Weights of a small transformer language model.
Size: 13 layers, width 128, 4 heads of 32 (1 for keys and values), vocabulary 2362.
Architecture: RMSNorm before each block, rotary positions, no biases in attention or MLP, normalized queries and keys.
Training: a variant of SOAP for these matrices, 125M tokens, 3812 steps.
Each number is 500 + 50 x the weight over its row's rms, rounded and kept within 0 to 999. Layers, rows and columns count from 0. Numbers have three digits each. The size before them is the row's rms in percent of the matrix's.

# up: layer 6 MLP up, 512x128, rms 0.236, rows 11-110, columns 64-127
# down: layer 6 MLP down (transposed), 512x128, rms 0.226, rows 11-110, columns 64-127
up11 117:505501454504501504497528530445451466506466529477502510539482453635568454449527458536474469448476518548487451493446508479574466518397471603362536403398403456384480394423462437524516502495616517
down11 099:431490477375556558454440428545444541499578457430523497562477489483487586436497413521536539480518519467494523537469467518481552432508503464552580638477502571472439514516518434558430553556511512
up12 109:525447599612488453385539454544447493450546507548537440490431586543483509476508565440448463467472517391538498490510574474497526472491490567506523553500437467497521486516416615436458445543485407
down12 103:475550467580435574480559431573529593487524522611464458474504442491546403500507543415536540344511496567529592460520444506488488614564520554587440556570560471447542551492473542473557512569486475
up13 108:423535483428554509507469457521512510483453482639549525496565583513557474458488357567479480511446454398480474547495481557535535513524499499483504531419433540406469492473516476554531464488499458
down13 104:576509582461513421540502539476460548400509485439643534517508489522542558522471526420518463583439484520536482440488543442502438372540419443505499521532446490552544500460567545405448512494528497
up14 104:507470450527395515529478493453500448454462535495590463575491520474486457590535524488560489476429499529465586615424634559430414538516551477520465561516482612487414420464454540494436445451563509
down14 103:538531481476524499457496443554412555507526562411468491501564418557525563522389613443439531471451543524573497481476538433458483464532517502527502557493483461475549524456513485449561485493517617
up15 112:518515431443497528457513534419528535555559477500439492412485519542516551507500543501462368434563437503590529396499618501547473541507431526422600512543495428415441574423535516551517530518476440
down15 100:530553445485492634526469472422511543508469588433480515494512571493484554462543499519514499565572531606503527568504527575473500519552391473447413415412606455525548546579503523509561424522524483
up16 096:507454523434556560418529522585511437515479478529461539482464638524548459486498483477451495490483553436578493478450377507483448530559549456478523514585446477538526488498461442492361508487544458
down16 095:433546557544497640533445551485519579515557548619527553566483417404528521554448523540522568389488517419510542552494440434466554560493499573473553503445584539449549555529432530542530498456499464
up17 110:563574548503460482555507505473510447472498470604525481408545423568551485416509451497502500540532480490530458390536599555496543575488576531449513442486542548433514440551530386468512521509506447
down17 098:567431479415543515516537481533538528533500517435452460567452433494530501451569541482526426469472503539395469564595533588487516569497435551482467503645459436517468558579456542387480554486527559
up18 101:542490577576506494595465466588573481514559497461468494488487455468577536531465466388520449563577522454542466490488454513570410507564505459500562578464475522536468366502494537429497523403506470
down18 101:571456557524567504531435521608477543566521519460448517520501470480433438532427543463424475445579589525484422499498526526580445559442481491502477486456520563476503559541518379498486514446455579
up19 102:534546398523442480469447453528575454593530507498480540578500519506477547492424505499532485377509412430441413506502492516540516573501586502531476497595459518384496435531470543514478461549561442
down19 111:552512491519542540504477546425533507496541538506544454458501439588493602605545444517471503444473557463481488594533409512544408546506484559496516517526603535517406547497538549474515487532479501
up20 100:551509522479487529533597448467444494511496502550569417491538425440554464449464482464447428533527473447585510475529557489506533499518589510449468466541417431510611476490493579449572500472476424
down20 091:405432509579447562509569495546515501603503515443505536576464496498513569596534495473570425546537521494454472521569489425449481426579532510482483510571447459524456367608464537537473495562565513
up21 102:440463449590550572508470442527533529528580546549457420498550410420506515478373516436455465485487463521583447543554591576497502541546482591505490475439556556501434419461490567498543552523493501
down21 114:444413468519400478534520554513500588467592471583529474463422548498541529490440404548465512531537431478497557502446459416421506525517605512432519448549489534536544550457467544516409512401456464
up22 129:400459481459480590428428371433423424460460424560495406541600522492434552509533535488498440517465525538524498475571480521538483529511395485519435503478544571480575493556507393491469508537512543
down22 107:384460579475444393549521492513435540334482482461524552438470500467495535528495539491436500478475488497535480441427363527526484551541463481477469511593429515572539462551513435477490570513507532
up23 094:542512529583573478511492425563461589611502519507504529447567534462534526445501464493492562513487452583429442531518558509553472573569509440457481456318461572539447535503457446412456560425500472
down23 098:554391511461580470426478443472466525568498540470537506570478454511462567449456562452474523499529519522459488463518400531465569486450529500465532411511532464577487533601530405374609550567557494
up24 091:575522483452506478528496466460544468570495432544470499486519517388406570469407505527506452483476476497599573476472525448545431517440470433557510494380496475506518473473507517603445450454554536
down24 094:491537457450555488567471508521493468526557521468576414539485479534563503449404491448465406511533497538506533509442533426510535406495438461484483432527472472506491438441513457475531504608561452
up25 089:510476480507445526453512505488467409468484418504384422472513540552541509437452495507476529503607516556539455503475564524521495584587437580489542472550476536486429494566518554559548587595524474
down25 095:394562452509525395551536559489484447530540423548480469478452547556477400468584476525525384561459447550492526547527462553543509505561488491583569489482439523536507475446520437470399470577489528
up26 079:553573418509574559553427556520508543494509526433443464497392519484522581500517578466414476458493423545531441481446472543504508501434544562434517600583421527432478461537514559515499555477553561
down26 089:599479555508544424537478531540564454547449471572526453559515517535450465513574457495433527532461587476430573428520592485406461494442484441508402506440488488494465542557556508452508447471494534
up27 083:404483466478549534474551554542504546477427538484507541526525582606492440510442442527510528551400465528534426575495460485467527528491513502569473565510521599445486498564549581549493449480564507
down27 088:403495567498528544542564492530524520560547532479494522389563430437450553540457401539424442567563505484381532540471479518543473460522406526525458458497539389550428508515503431513566461509468523
up28 108:496516522472494577470422527476567492470495553491459558465471506496459547397473576524463459473533459626490438582522494530511500550561415518487450411504400556473472440564553621472501472506517566
down28 108:558478481544491518449469548469498433576485437488417489480521513527502544656634515593635464475469520463503473511503440495532519474490455445483454473498530578489533508427527504538497571501493463
up29 099:501491512518400527422505501507518444507426560446392488436512488503472467482543546515443552494502431400471606490565548469399553500398445479517452474513505582419522567551468472521453468495575456
down29 094:464464499591482501540447548505353459450493510496546517523488427451497557580470495495447498484538341461517548493493516542517544559524448434495530462463487439565577584496479475499389506529609549
up30 117:433543521512370634512561551521473504479581532511522597516452565471526485454560492474425443490562539500509531436566486512504501569527439484527445484502464481474417431512548429470484376472478519
down30 108:417580501601495522472545474492560385484498498432529430446421581503520426449419442496473454425528455505558519570540457490453490625581498539472519507525511458493494510506483452405491511437502547
up31 110:454542447470526476475453451527502455436401485419484442392482511552549435512479406501488546488509405542539470486475480537558540499601503546500610533401479470522513496515473567519446528533460471
down31 111:523395520579531544462582529539508567441510470425495497489441467504483465518555492377623581570522389527420517508491528516601508521530542446553550501529583558424399498509350521476523525523520469
up32 099:472470445429586555485569484551488425509547435407548531470602480482427509450520389528559464516464525524496485410450565496512504599494449577499432551474535533480397459531541532502520536464452549
down32 102:490455463569452608469609465510446514462535516451512549576450554510528432430427500485508540450527529517488428509481435482547522576472438477576458569544659483478543543479568546411517489579450612
up33 109:582488468536493525473417492422548549465528429583360471497538537490573494472450488535556534525470545503567481529475499466433490514499442557595482584582474546446454493554466535561474548465568460
down33 106:533494583458490447469495363568574398561533520544414551467516445577478565445501559456559502566484454516529482443525487431533485458514462422498448472526536540450429437526442469490516505542567580
up34 109:578435438501461434485436415432603518575461600562514481496518406533497411446503502469500528492428346501526392424421492532543483564508471505458518495533494541408480444438528545453583456580566477
down34 110:508565398479495445555480472481525483476526657497499456498478478565452562410454401495436473513475459462494621597505528523525491465473619528502516520549433466552539546415496565536492547462480497
up35 109:441519489465428510526484553510509414539561527532530548439456599491530534467511484427556410440481528555549456433425620542576534560466479489516499520545583535398502558548541504600530484478504547
down35 105:473491469538456562475456585477471533472465500579528525444386570505476583540540560433446435465569536535554466472457530489527415514605432557499536514520553529497580560411563526535613488457429537
up36 097:512507518504447467482522485472476407472460534522508544480466481494510462510467491402550608544525454493539510465602531438560494500488465542511486411482474516504474471464393485533453518460470437
down36 095:454467505482484445602464468498532535429552445473488546565443491455514482571520495600412469507441520593536461506486513533483399520581545582519508435501549420452567520524530524480605477472508503
up37 118:486487456442556420476596526423596451546473523455545503476480432439478476576460513477509516565457467464570550535447532538457444459494522445509531579480478470441402519592430502492557538437538515
down37 105:448466422413485552493489451397452461492521518492482504451498488497535539532459534526498530430469438443515413389587528606461490515518408430489470517505474521546537611386583487495486620487489466
up38 113:453508491551493525478531512469548505528517517486478454518433569504486385382562519458464457503553412426569502430615605527543505519512558601437520447433505462473541473496560512528467463553482491
down38 109:480483548474489605437472417491503426544453528477447447486487441583432509435553445514510560558531526529462544471503503495486417498439553492511419531497471432546473452443471487552588491466537583
up39 094:522522595578515546389488484518479501420463496539441429478478522464557597431482507601544506470495581518498451413582450501484443523566524433474530463449468501512412478572515459470494541401543440
down39 096:476478544439458394507480541433506572570413488471450411565487533509517564508585421544575496457537585482505450520461480469518462455466536460597584501455416440503510434538522475544512558501396471
up40 097:482576456433548557507478517541564527527535551454600461488517504532434418467561566496461520426520440472512434567479536511427490530533495446617604484516517480514446427535480492502520433541461448
down40 103:490490482546525488566531464430532438553537415595576525444526526479500527436582430495470400536454455452506475517534526468560508484488515503673468370498527530476440517528496438598473539543453587
up41 083:483501535568566430521551537559572510446548491464522507566554507550469499480541468445492544470490562511526492598538521431599553476488510482489571487495485377432511510583510574534509482510608423
down41 084:578539479477491507565439523491525562469520466477549534468584457560488540428503393453538554532398480480505550525464574467511466573522389537578565565492389521582458535504508491582568587468550546
up42 094:496487438408500470508569452465471515514383494539560423543498565503566556489565571389525498434486475538566447447506528409520575533497475591410523461421496541478485457404500453479497544596548452
down42 097:543458517552438502554455519543557496454431419562576498573481454629508500538514482517508492484513475484485455456490507382452570481526489573448448438496489458495573593446479391524542566502476562
up43 101:507406485534514546434423485500454523478499456523466516489529474485523469452393538464446472504518549515542525477512535495517555508591409437516589502589456531588442527469562566527402391436498538
down43 095:471427566502504452515453567537484697519529546462551554506441507480506475495476516480476492529509544659470462498458518473558553447492445531475495549478483501437534480521491393548491590566468418
up44 098:448423531471499559514494538500593520499506465443613556562533464481473532404572457496494508445491427465537547359534520515511506565455463460546463510507568510545489572465478468558570367468503467
down44 099:491511506529531556463451592548437574601509495495452518471466462488542519528399566525526517466540592480621515555524428524488474507566405575493466500462463444511561482377467587587550487457443568
up45 100:581443443504462577457469501515551558547501490457427477659493618464458473523612593574493583481455452368484478444542510475536488579571491469503467457526547532552516567461537509485512496536538474
down45 103:450610538583464590495392603473550608541515563518487568479439539446512517435492524566520522563431473457555505542529487483507520386479517456503488529518446548486506539471474461552583524460547499
up46 118:528443431486397483460538541508599426490463534447521481504562540404568548374507443406527427503460511531490507446470502455485484480489509527389514520499505429468491465491477456408470439531481380
down46 109:468485559580455470552463428492543480417428489467454480513520490462539634483583463508508518470498522471404524452417464486531501527406474523561510514485545525517578491487485508509442456506461469
up47 097:463481505494518526452551537428435514530443553497460541577513488470479506497446404465480453461522511406582514524520498515511482575426624433577484498419549502454435500580554456441502433524471501
down47 099:514540512496565422498553508498505539474565449480482544477447456480513469560522482499619529573466521546473459570544546498479553477545594401558450458563551446465463573466453577540506315497637524
up48 108:514549465472412558465588499560487488491418403641605428549450496430566457546390449502393587468527453544469531602512557453477500507522461520514483494490549539574412497513498552502487476519598499
down48 103:505523466552461508557490473546511414580473581502535512548441468469462466583494467470545522525596383446501477516518565573409426567597476409498579522475516543520506449476502505443508496414537488
up49 108:530496435491486474497553585473629468534534438532449499588523545355428376471475472527503535523523447526529501495508467462496543488500521626474544478546507474406526453562447399464493492464561422
down49 090:497464501397564519452506544513479545551453511498437580491527424451472524586482563434500458565447486553508531490505482493457492539535608553591542486538530568552531535491474550534541559422572535
up50 088:496543536513528524593490501562543585552487495536422444445441542490443463452376564538520525536415527485559436452482534486442561601546461443497524576453547485519478497530560569600459528550518400
down50 091:527381494471479546456523393530471528540389576409493496488500510500544441518521499610419544470471501473498472398567506544464453449455524447499555533541479487409506538450531567534463432581517531
up51 099:509436551485453420490520557452498434434437548454574544552476626467443458386518397459526494534497561526491541500535448503574507612436449488485483346588419491510554429453508472514489445479524507
down51 099:531403495591445523464559520393446552421559536452560498508460526417398454584470519504469557467499574483470570465499471504587458547491434500609504503547459556526500403450529484499518563520561597
up52 104:549502494493451502505455471463517417488417419495484477519521468459474569447448472497447570537479515535580404552550483510518438588579452509578540467504409563424479562578552479455546504470439506
down52 097:384473506415453420448424527472436480536533514543431438516431460589599535534507590494439474500586588508498519533469460490436511456511495538472530548546559493527507466375507543432587566572568565
up53 085:571559486454550432417587496458557484417490546553501551548580609534398589441571488421453443563471423470441493485480533498482496527434451500498435478540481510458427532539545486486569460442515502
down53 091:528538518538439402470419482542549521500558577445510500552502501480498482475547438500517525515444487466450472438481454511617494403436547456550565521465560527531494492485533518504478426479606436
up54 103:516458439515539658583503437452492511460538470538489495491463572467548484467549478499527602434411456454507502563525528481493576492485432584542542575526487490368471460411534566504535483498504464
down54 103:474438465422573465494566445599539396457494481444576558549557498466588503505574497496479450497473529473519496561508441534414533466528581500531514563522535559504493411535460487519474458569604579
up55 101:510443424444450501416560470505551500663441548533534492526531571383547481486539519481523504497416476425493493452513490504531470504537476523410523497483439451508527453489490476500525480520509544
down55 093:605495502609528516500567420495469521543511518613555559458541513430511461553554443614525505565507549417471441528496497444466447545533593638541450483526549525523504483522444476461547478530553517
up56 091:527533465477565442411440447478602580501492490517475450451506557512485449498462485474484510519531496556426471452456524512536498531537512573506429488373454507484454395528470508546459536540512491
down56 107:475526480499550423545549372536574555471492500546508406631538536558499449462525528526478501514530480507457513513465510477535517533491580505505420460454504437450449500485605497423500466522532503
up57 109:499494550501531457488549556392475547482490448483588598516538590488528492445552477476531542486497592499548496522506535522593454494419474621510480483478475468491430403547560436538447497571520471
down57 104:471492515566575491492442509486498486573514548407470556530512561463542508448415513482502546528355512517546502476476452523354498538523535522512564592523489509509496520459496571427595536568651554
up58 106:414532554449432491469518369504499576450430616467461519506426472506542519534457551570479528484516478505512536454488518473507509501445504529478474494474418493556463444516558579462448476462541407
down58 116:565517574452535620534484528418550446410574398499488478424528527534527498537425560497520508509546470442516477505519567508492471421570527459540423481527484526407478476466564498413506419573501574
up59 097:447483561429493501512377554474476454557588488510483511502520474571487545527547489426399408388563511447581433529472431508486499446594389585522460516503499455492485552549500445462463471492539401
down59 093:586472491477597511503476549496583560527464398535521530480469485503474547560514409478455526497555486499637548453468580416503503430460504447459473522614456597512500456636544459515486543425553498
up60 087:524559466470570516480468511466428440455490469586528428463518525488446548489574477507562479512496435490524500462547496551478485497540406459458456522527494429457525463327532469480528385464487601
down60 089:566415511544500471474503482507404445428539510409518466514471526469465556413496518463515471461459528445654490501486526460504541530565546472522509539516471519515494477578573550454526564550576417
up61 089:508440512430532437517469452605599525569507482482430526389503596493533431496502513489465463501501515436510497510486518473527502507531515522534442523505477455502490443507562547454475475501586508
down61 098:400463411462429475603584549501547550498518429438568479539483488492517500520522455526510485496494437422552367568342493536535523597546527447492478418526471583506457485483454414465521580574510442
up62 098:479563452477583613513539538498544498469488457529521526490515500399508528523592431479502486458550453456535419483482573515457479448439484504493558334503464548540422492526432444476508416484560561
down62 098:509454488504546498450423512540508488452479500482542520467509514526578561441542519492567545497479424550535493536451430513451468472466495489528486473531468603425531457563521626475599535494493444
up63 097:554480465515481475429552469454541421503549498523560492483494592467472496459531435557465536419534484466478473578534604500438461506539564572556511533502521544417475542538549516456580500512518460
down63 101:456438516513527452435451524429489503539414539493451521597519561524472560514476507478488520453495559470542486421415523476477450571521554373457336488552477407496549488576611551527548416569414473
up64 094:458502453470387519468537454499536510502526519455579521473516476433494478603493499467538433473551497412526411638495510491494508449432490549491524506564476551410385491511399547407487515463508598
down64 095:589487493476542459467448498440482518465517432560529526545609552488507552469494524527493516509504549490542508487467565484462400525507429515563500523527469524410480539495524555526531511519454393
up65 113:432557464565536522551499434605505411537516598467501538529430546547435490513521534572542466565544541539558459404454575567502577502455466442565539506544454543426481495551474542646456481466479449
down65 112:477545497510518450449489500519469471521545537408562480464452550538528504441548464512423484410489510544580547558474484553512474507460515566557534515545471488442491553585610508557456498413472560
up66 125:452546476522585480488455481464611487528521459531512493532502565552572505499465482505430558526525570515513470546460529590415534481498484513507565583516524443492501558541525409574536408397447393
down66 110:549422439466486511459514557485422462516492566469454428558491504551491519543524553536523541550563477591462563543595613547460611394454535503504502488469542572467462602543539508502428476437494411
up67 097:436482468534446491518521438493598426514576483453533548481540537553487450549546510584430401457545523447549490571435496467434534512432486588449404549543510451470461510620507462480508378515534560
down67 106:547423472525498476518540413528566540484478495493470569522646471491496515475518587559460454574409448465544542563451517376435507479513506555402530525590524549495628458482523449565478437467514528
up68 097:544461513474453493529547475463534456476567452507610607424486367476436475559468497519497480538498494536500514496438502546526515614406548514554538452442524521509483488507437473485524434481601472
down68 103:597449493419507482431488551464497439498409494432473504556523550466515495432437518614508552555532456471491485519499457506556524435507543614484551549546539528460447535501528448583565469496583416
up69 115:466467494581452528425552472503574476491431490526526507499572465451517505588475493473495621475480441405500510516473597567450379451470510517438498411477590506528447445473476546477563466476544487
down69 097:588472614434511447570479496493438501541558486479522505556475463503430460511507562389481479518461576613535469523531473591425498494495538364481530505519573421507494523575527426526516561522485581
up70 107:514486440477501545491509524414517474603422488533494502520493545476481464480520562419441514519490495482494463497440446479468509593498541491506576512432495512551430486524495583683508499461517558
down70 102:548607511533427429465543497608560447496436441546528438444561515524455454527454516459556497427454474512492515512568497606468459538511503564533418456462547463515551466494485494379467534500508507
up71 112:533444510471613540597504534532510522449535538495529514433531481650490524550506434467548480492457515488489557543527558532572500562468432472636536450502523508489467503569503518442457422518567575
down71 094:571512455518529512497569450457595442534447546479412522499498415498592512446556533602569483515551507528495484515526485513488448495530483503499513472457518479549457425488521518455476467508502547
up72 113:579473578487533574516570569468484604471433533470482503558577581476516464450543423425493516515507572499519441415413540512547490557388505435486447447558565499432524533544518482469471484574568456
down72 111:543448483503460449464587572484501443641406494559516565473447547427465529493450547504449417531500462480413602434459444454524456465481447529490428535484483504463570540438575395527481516459410461
up73 112:494541386486486541607418489511460456521557547541583521459499535437491520547480641457521530543418470486575457559552575513513506536467520537386482513440457476432547482592562399405496510491574481
down73 115:510418563521558566505484411606511496546532547427470529538425535366522549515449578474579530455531520543498632441511550484548495511389497436414499496534469467538499530598560446433548505514450569
up74 089:491593524480474467518520487396525514460408511574453494596588451519494469566419536487548500504508460430456480519505559536502500487424499598514405490500473550437506590560515490488505320493551552
down74 090:500552470522592452461482478636502478437481531605511407519394551489503443495398576435547527487597545532489443525597525447503542508446506472529464444469484515439498476550405544445482511565488592
up75 102:505495464456448506529483415453538477511560440472583537429509500554573513528572529614570538422538485426487397434518593523548501559575460549568580548541556494448473438397450539408453433464545491
down75 105:491437588481479454639556528482491449568469429538481519508578496516478553537576556487520415549514453545551461491517447472468503488491600425464472435506578437534483579488426483520540524446460575
up76 114:532537541476420582491585469516479459497527519467530474531456435440437441490489504519529488471491474436452428553447594502540501515497538501483548444525512513458441410466443503418483528575554431
down76 110:538496456346453483449541539474492511518472504433575514604508550531499417463514461499502571405510519507385478462454384518531562543521469525464438519434581529491540464476428566525482510451425533
up77 097:486515528506461445474465425547565388430445493618419481561547525478486574467496532500485507521540483446539481527561548521454433448497458420581476541552468529549413469415501550591473461509540489
down77 096:469573521524375530530408572459553503573530574554510462386571525558571537420438485464543439495510512526573539603452465435502516498441477456428518586538532495513596538446512589526462494478434423
up78 094:569517533500462515522495524505495494537560549496508518567540452503517591462421499547560436533512531504474421626492553557500532458495518576538500581492454617510492543505538509504563408439467516
down78 096:473443560533446576584517468588542443525518533464549550434575451475543543455538586445529415478520528535504440494455422510615479556597451545497446531512528505548541567522448454496452424490473482
up79 090:611536495415474482464523474429491534496531506515517522511490498502553553464464425498430542576518442474616471534520522550468493474575402517564444465535477571481523504577444479459462539618530418
down79 112:506471469482452447556518521525513410463549544558474466517506492540436494578534509483437559486472442516379493541541451422566576550484574559517565464517458541538544609442438444561527593489445381
up80 107:460514523497415490482575478530528435621501491449525489503530455474438429441442507562453553533495418458540509545573589527478415483537482434475407464475566519504423483440509476406494440551488402
down80 104:571488445588459396431554575587518454446497422577459487475442476482532464592496485520541575383482452518377511547470578484481588561539557543533523558486536451485491545474502500510502514478517561
up81 093:498462434372455465500531510457519446471444482438508602480535571550441471583529482486490545504498510436533497455529461566535496520586503549527528509443516640502529501435397471517463484413535442
down81 091:499520511493561439475455554583490436545483513411485417566594490514490490493497511575439447465498513510519527552467508499507588560477571440561481519537505511527385557628447501437555574524510586
up82 100:524460493474537598470540498508593441472468548524470543462481473440502559483367567430555507466553492571454513460565517513546560550447520523507421482414456543528440513373567587561591535518443535
down82 098:504523429555480403478495514470410435482551487508492504482507508446551463591597479546471469519534456395491550548512489644541516514548463473472508398438552471538474491484601491536451546499451490
up83 108:405455458460429469541523508553544446418518430493554521557522492459519590510512420556493480500530493387599423486474495471567506570506455506593477553485467464482486529524535514590536454466432448
down83 118:482568460479466390515405477549496467477564535521502556499666453468568469527515533561529543570470445504533425548489413438422516480568523464478548524570611545516511516500508520413552475519487580
up84 105:536552439539479496528538428425580501489473523486520548537506454443607447516488524508516518613457471451455518550467502487429497596393526475463515491428456546462481473510455447580512482423584475
down84 100:563561500517514465478541483467500476554448473567443519546501489439559471523538557539496508455402476491462432567433503486497504623500552503490533468485527561465506531451521549550590514489573493
up85 098:538418424493445464548537485530546461515442576409538525436477494564519458479589479568552487446495499518556541525455522526516471487539420612447503374442443451499398459602438445485518492582553550
down85 094:535508453530486534539533434626502515463516490545449488456548528517487525494429502467471463559589525571517468433436519572428544574452561488527548527513484492578514519627520492467519583515523561
up86 096:489492421392513496491496457372542451493495504605479468528504607376572411435650498445495507504487504503554453469433484521498525540533506475496524469571458452551491484484484462465489472528455502
down86 094:503461462475510367522542460524353539436473515517464520577458454419489449418439572506471507539533425478533521472516504526469458409501436467568493546507461395534405524432508481529488587476510557
up87 111:388519450523483519491556549505491509503531574549514561444451688459594475472470392496484517520505528469499477546528507531500512526401483463506454471522366504435501529412421392466588499496553533
down87 100:559500494564595441522492557438545601486509557541427612556510444445477513530535522461458461540496683546526544555466542439548536432448535551533498586516497414473471435474503405497499517538477575
up88 103:559492563469516670571463626503476485464484482430454540499478513447569468484497428518406589475432464490462428513432480467485489603457495409525585526536525560472516500512553552566477532463522518
down88 103:581529473551536505462426483458526454535540459530396517451465431501546446577517464497591468487536474509461490503521521554519584534565469569601480479517559466517507468480450540461577437502517534
up89 107:520514462523416542456546502563547490493650537508520417601551543369513494492522522525574526548478456470532423462408520504521491540445493500477450473436464503517537495488524438492406453536519528
down89 095:542459412564436526569430498461498476467455459439468507525500591459419550548512473474424568501536490490408483487496406561490426589452457488558567457493580478483464491475438508538655574471461500
up90 104:470548576570526562544429564538515498457523533514546436510619522613457486491543516420502493481403566549515552502505529583452518467555431499524522452436560444494523495534554454480545469552518446
down90 095:449585532513421475470518491490501496582463498488536495514484476580490549520497414484516502523507584447462553495600480505553453477483517575510500528512486354435570551505492494513470437545451402
up91 090:545437493444487470563522492462537462492462511511457477450474554501504547498621496468468603465494354451557512447491631477617389512526395502505535550486497526414551498481483450585457483507517446
down91 094:554396478497554547578489458427442467572459445457506493505557448397523517467539428606481487595461478451503490391438506512501497543416446555488574536440443476440581582466500545508476470442513549
up92 098:480475488475369447450580423488593421551405505461517467556536439511501472474505451482516547417396482484558483556525451469512485533455574561434425592463490467453436494571507473523489478501598517
down92 103:448405517496602501524566523539483579487597544515574531503584509448476546474491536512555537458470584509561453543448587412553554428514502445561502604536487494476517439494527421504529465496532585
up93 101:511548637581491515575474479449514436459522481497562464638542553469579384439506419510547473554487459511507518559551485541493526530454512524511443479479500499544530541524577480509425452510535446
down93 095:526487444466470490520518506484444513432569417419447507494515493525502541537435469489559475535528562476515417553551468516597483469422484437629488413460513402606487474458547395546504515449568519
up94 096:512494540505468532505515439496410440479481464537520480536453555567568451516457456546453501507420463540496458490465498602544512590432479524379475480542519527490548496528397541565483475409499576
down94 099:471441571437474526479470516531436582503386423442497564485505606458476538445573484517569469420507477506523495455472498468475474470532510442620490545510468502514477526426504526462467382450502506
up95 104:448529480495556531451599539528494444489542574482470531478437487511451487526543369435453368459511503426579495615527559543466560514421547529531536446552495504493509433380481588511550524535425466
down95 108:538493523493502481486520484520532405527561416505439549452478527522394489450575480588447395528516537490431525567494494496474585598494527560490463326498433410527506477465551542504444565485436511
up96 032:552599542498500415510429450566579531407438456604541513494455481550495463516489491429487542511532407485464486548472450422560504541494450509402520500411414534372403429443456536486446425531556470
down96 047:439546528490462484572550526456515470452476537470570532506606463493479546608490592428463567492524508478577471466460552470588494495534496400462519519528504457534462569455539502578503465456422443
up97 101:502461535512489457573489556443492526465546507528434447439478557486524548468639498488405483492464626545592524510500523453541513460547557560577481438494501554454502434525545516465555430471538487
down97 097:514587446425536446550437451544529472467487372465489535511547534598551547526510502525523546609414580505572547489512527473511498565529526539552472553472536464562483534493463478485520512542468490
up98 096:405462467477520492494506548519505531474484484491457537447493482475532585477529426505475485523496423504505527563415613529598439489445519501491532574439519548394503541479403450513511385462517584
down98 090:604540526500542491579508492418545477487456419506519483526408472410560443506526510537571577542468479557512505437404426462460521501486461461517456489592494574584529619550490513506543591535530504
up99 103:435492493432489504451538480531483512554568417511484480461419599463498497506626579513543501555481528426556471477449515515559378501463539577516481617485525509488440490505483438564452417537506445
down99 099:575519437508486479440482508522537426476573484528502523482499510510628474500496479493535541527442518469487475553532466575490524519538592567441468456506475479530556540521390542535524518464472426
up100 121:438504495644567523377423551473488464536523550474548537542462539444493499501587489517450573412528548395530459462553458420503533491570526517576468476482541479391549460503603529525468480531554505
down100 105:567462542497478612495549536424521606553547560579476436551456494461525527501513535452576502498548477452521468564436479549576542537495555548555473418527616462519513566587569444545581580521539469
up101 082:539622459453445571528518516568566590486459537489548523480526489401518475572366490541527513564452544487494485536472432571489480539517505408432536552385496533479438477536478486502516465435383457
down101 083:459392464521463503474470447469549576537480545462457533468401523428519462522482472486451559468476622516580468450545515497529517442489497478491475518505476456544593521545541533565469519519498427
up102 119:581522410509476506642452475400465496480394480595560478526467465461416469505497549441490492600547454417525533471589550507541481536554515436503555522407485500515474570524524492482427527523503463
down102 100:511502473551494508525488405448472537455479515537600527565465406530375494469484546467429520428558501563422576401517459542492483483465492453475546477456595396496452481603537424421508527492506460
up103 106:514528504579495570493486506537508529556455514595519449492510536393590530477607512450387532551442590492580536486537480511443526576510542580529449593446529506456466467445496433468387402499635519
down103 113:475441482508565601426418532558462511512557619524570631493531511536579520528574462501492579414539578544505529459528503526499490513543381529515395560520550443497561497555577521497502518471537522
up104 098:504544442537441544524573471513539519493531470487485455493462483472476552522466593472526539460529403476554507611463556475453502555507421549403525475576447482498505401476500527515513373559578412
down104 106:485418415526558576487463483562542523489538483417419555547518423572420499509608422463567476447517564538512511490364526537437482507452530474541453476551439469508494461477473536525447481498489556
up105 092:519500494533421492536460452460505390421567464488496353438541551519570525472459504579520515434510457521566431483454594434517548532399441521466464500594484559427558479515508410447508452584578486
down105 106:596493467530411516523490467491624441461457414448600551515471466530462545452498461558454477488438505553532608524497575472498499522490562495493410575480445457513489458428494419541533442455460459
up106 099:407443570522536502466550383447558462486502601442596495503491499536577474471490594512443528521459548521470493478513567484484473494483469504495448476565495561543483447569538479493663428504558447
down106 100:505565550501574498462506488464515564537499509527488551427444498518500372558603512447571536382530526539481525487585526465593417462468435605443560572445452513478556397528498499516526481513495487
up107 088:495505414548533529542427471463501526477491555529573433540598523446523501542525513538565507407546483474462467483459522527550550464501557501485565506451387443484510505460474529514483417351512460
down107 104:419450492435471466492531536426486470487503492561595519549525454470516482515584509493476547449490522543575575394584575459575530512411502567478526410573481509588441501469475403445552526473443614
up108 097:514496440530523545532539482518463389509522490473542536491497512495481497481517450414570589474497475420480573437478533487440552525447464544567448508513507505486412502417453556497617508389496509
down108 093:541461533510573585416548463577484516508460384479378521556503528504461482567494519520531449513450437619532481520543487411524471489584503573586504506421500562477454498420483480525466395507453569
up109 090:417472560393531540612497478469488539480452528556575371444491491529523500526543522423471472486526490536509476434535509576473573454518507485477553519425515454529460395515465425520477500536552518
down109 091:643435531475483504473480478410538462509571557549545500475523495484481487522541449502469416531423498433535538496508575503578450558532593522534554579535526555561553547501406496540561460576535396
up110 108:497512580525541409511480503446535480516518505472545512491535483523496490582585451548465402485479403489490540508505596558502483559557454443596455432495501509451420479565492428515487436532629436
down110 094:451517517595466502508413519555475487459576507500459457454473559485536498530584533505529557443527458568417428531541476519488511589520554527475503501528452417527553512555467485568447487500486518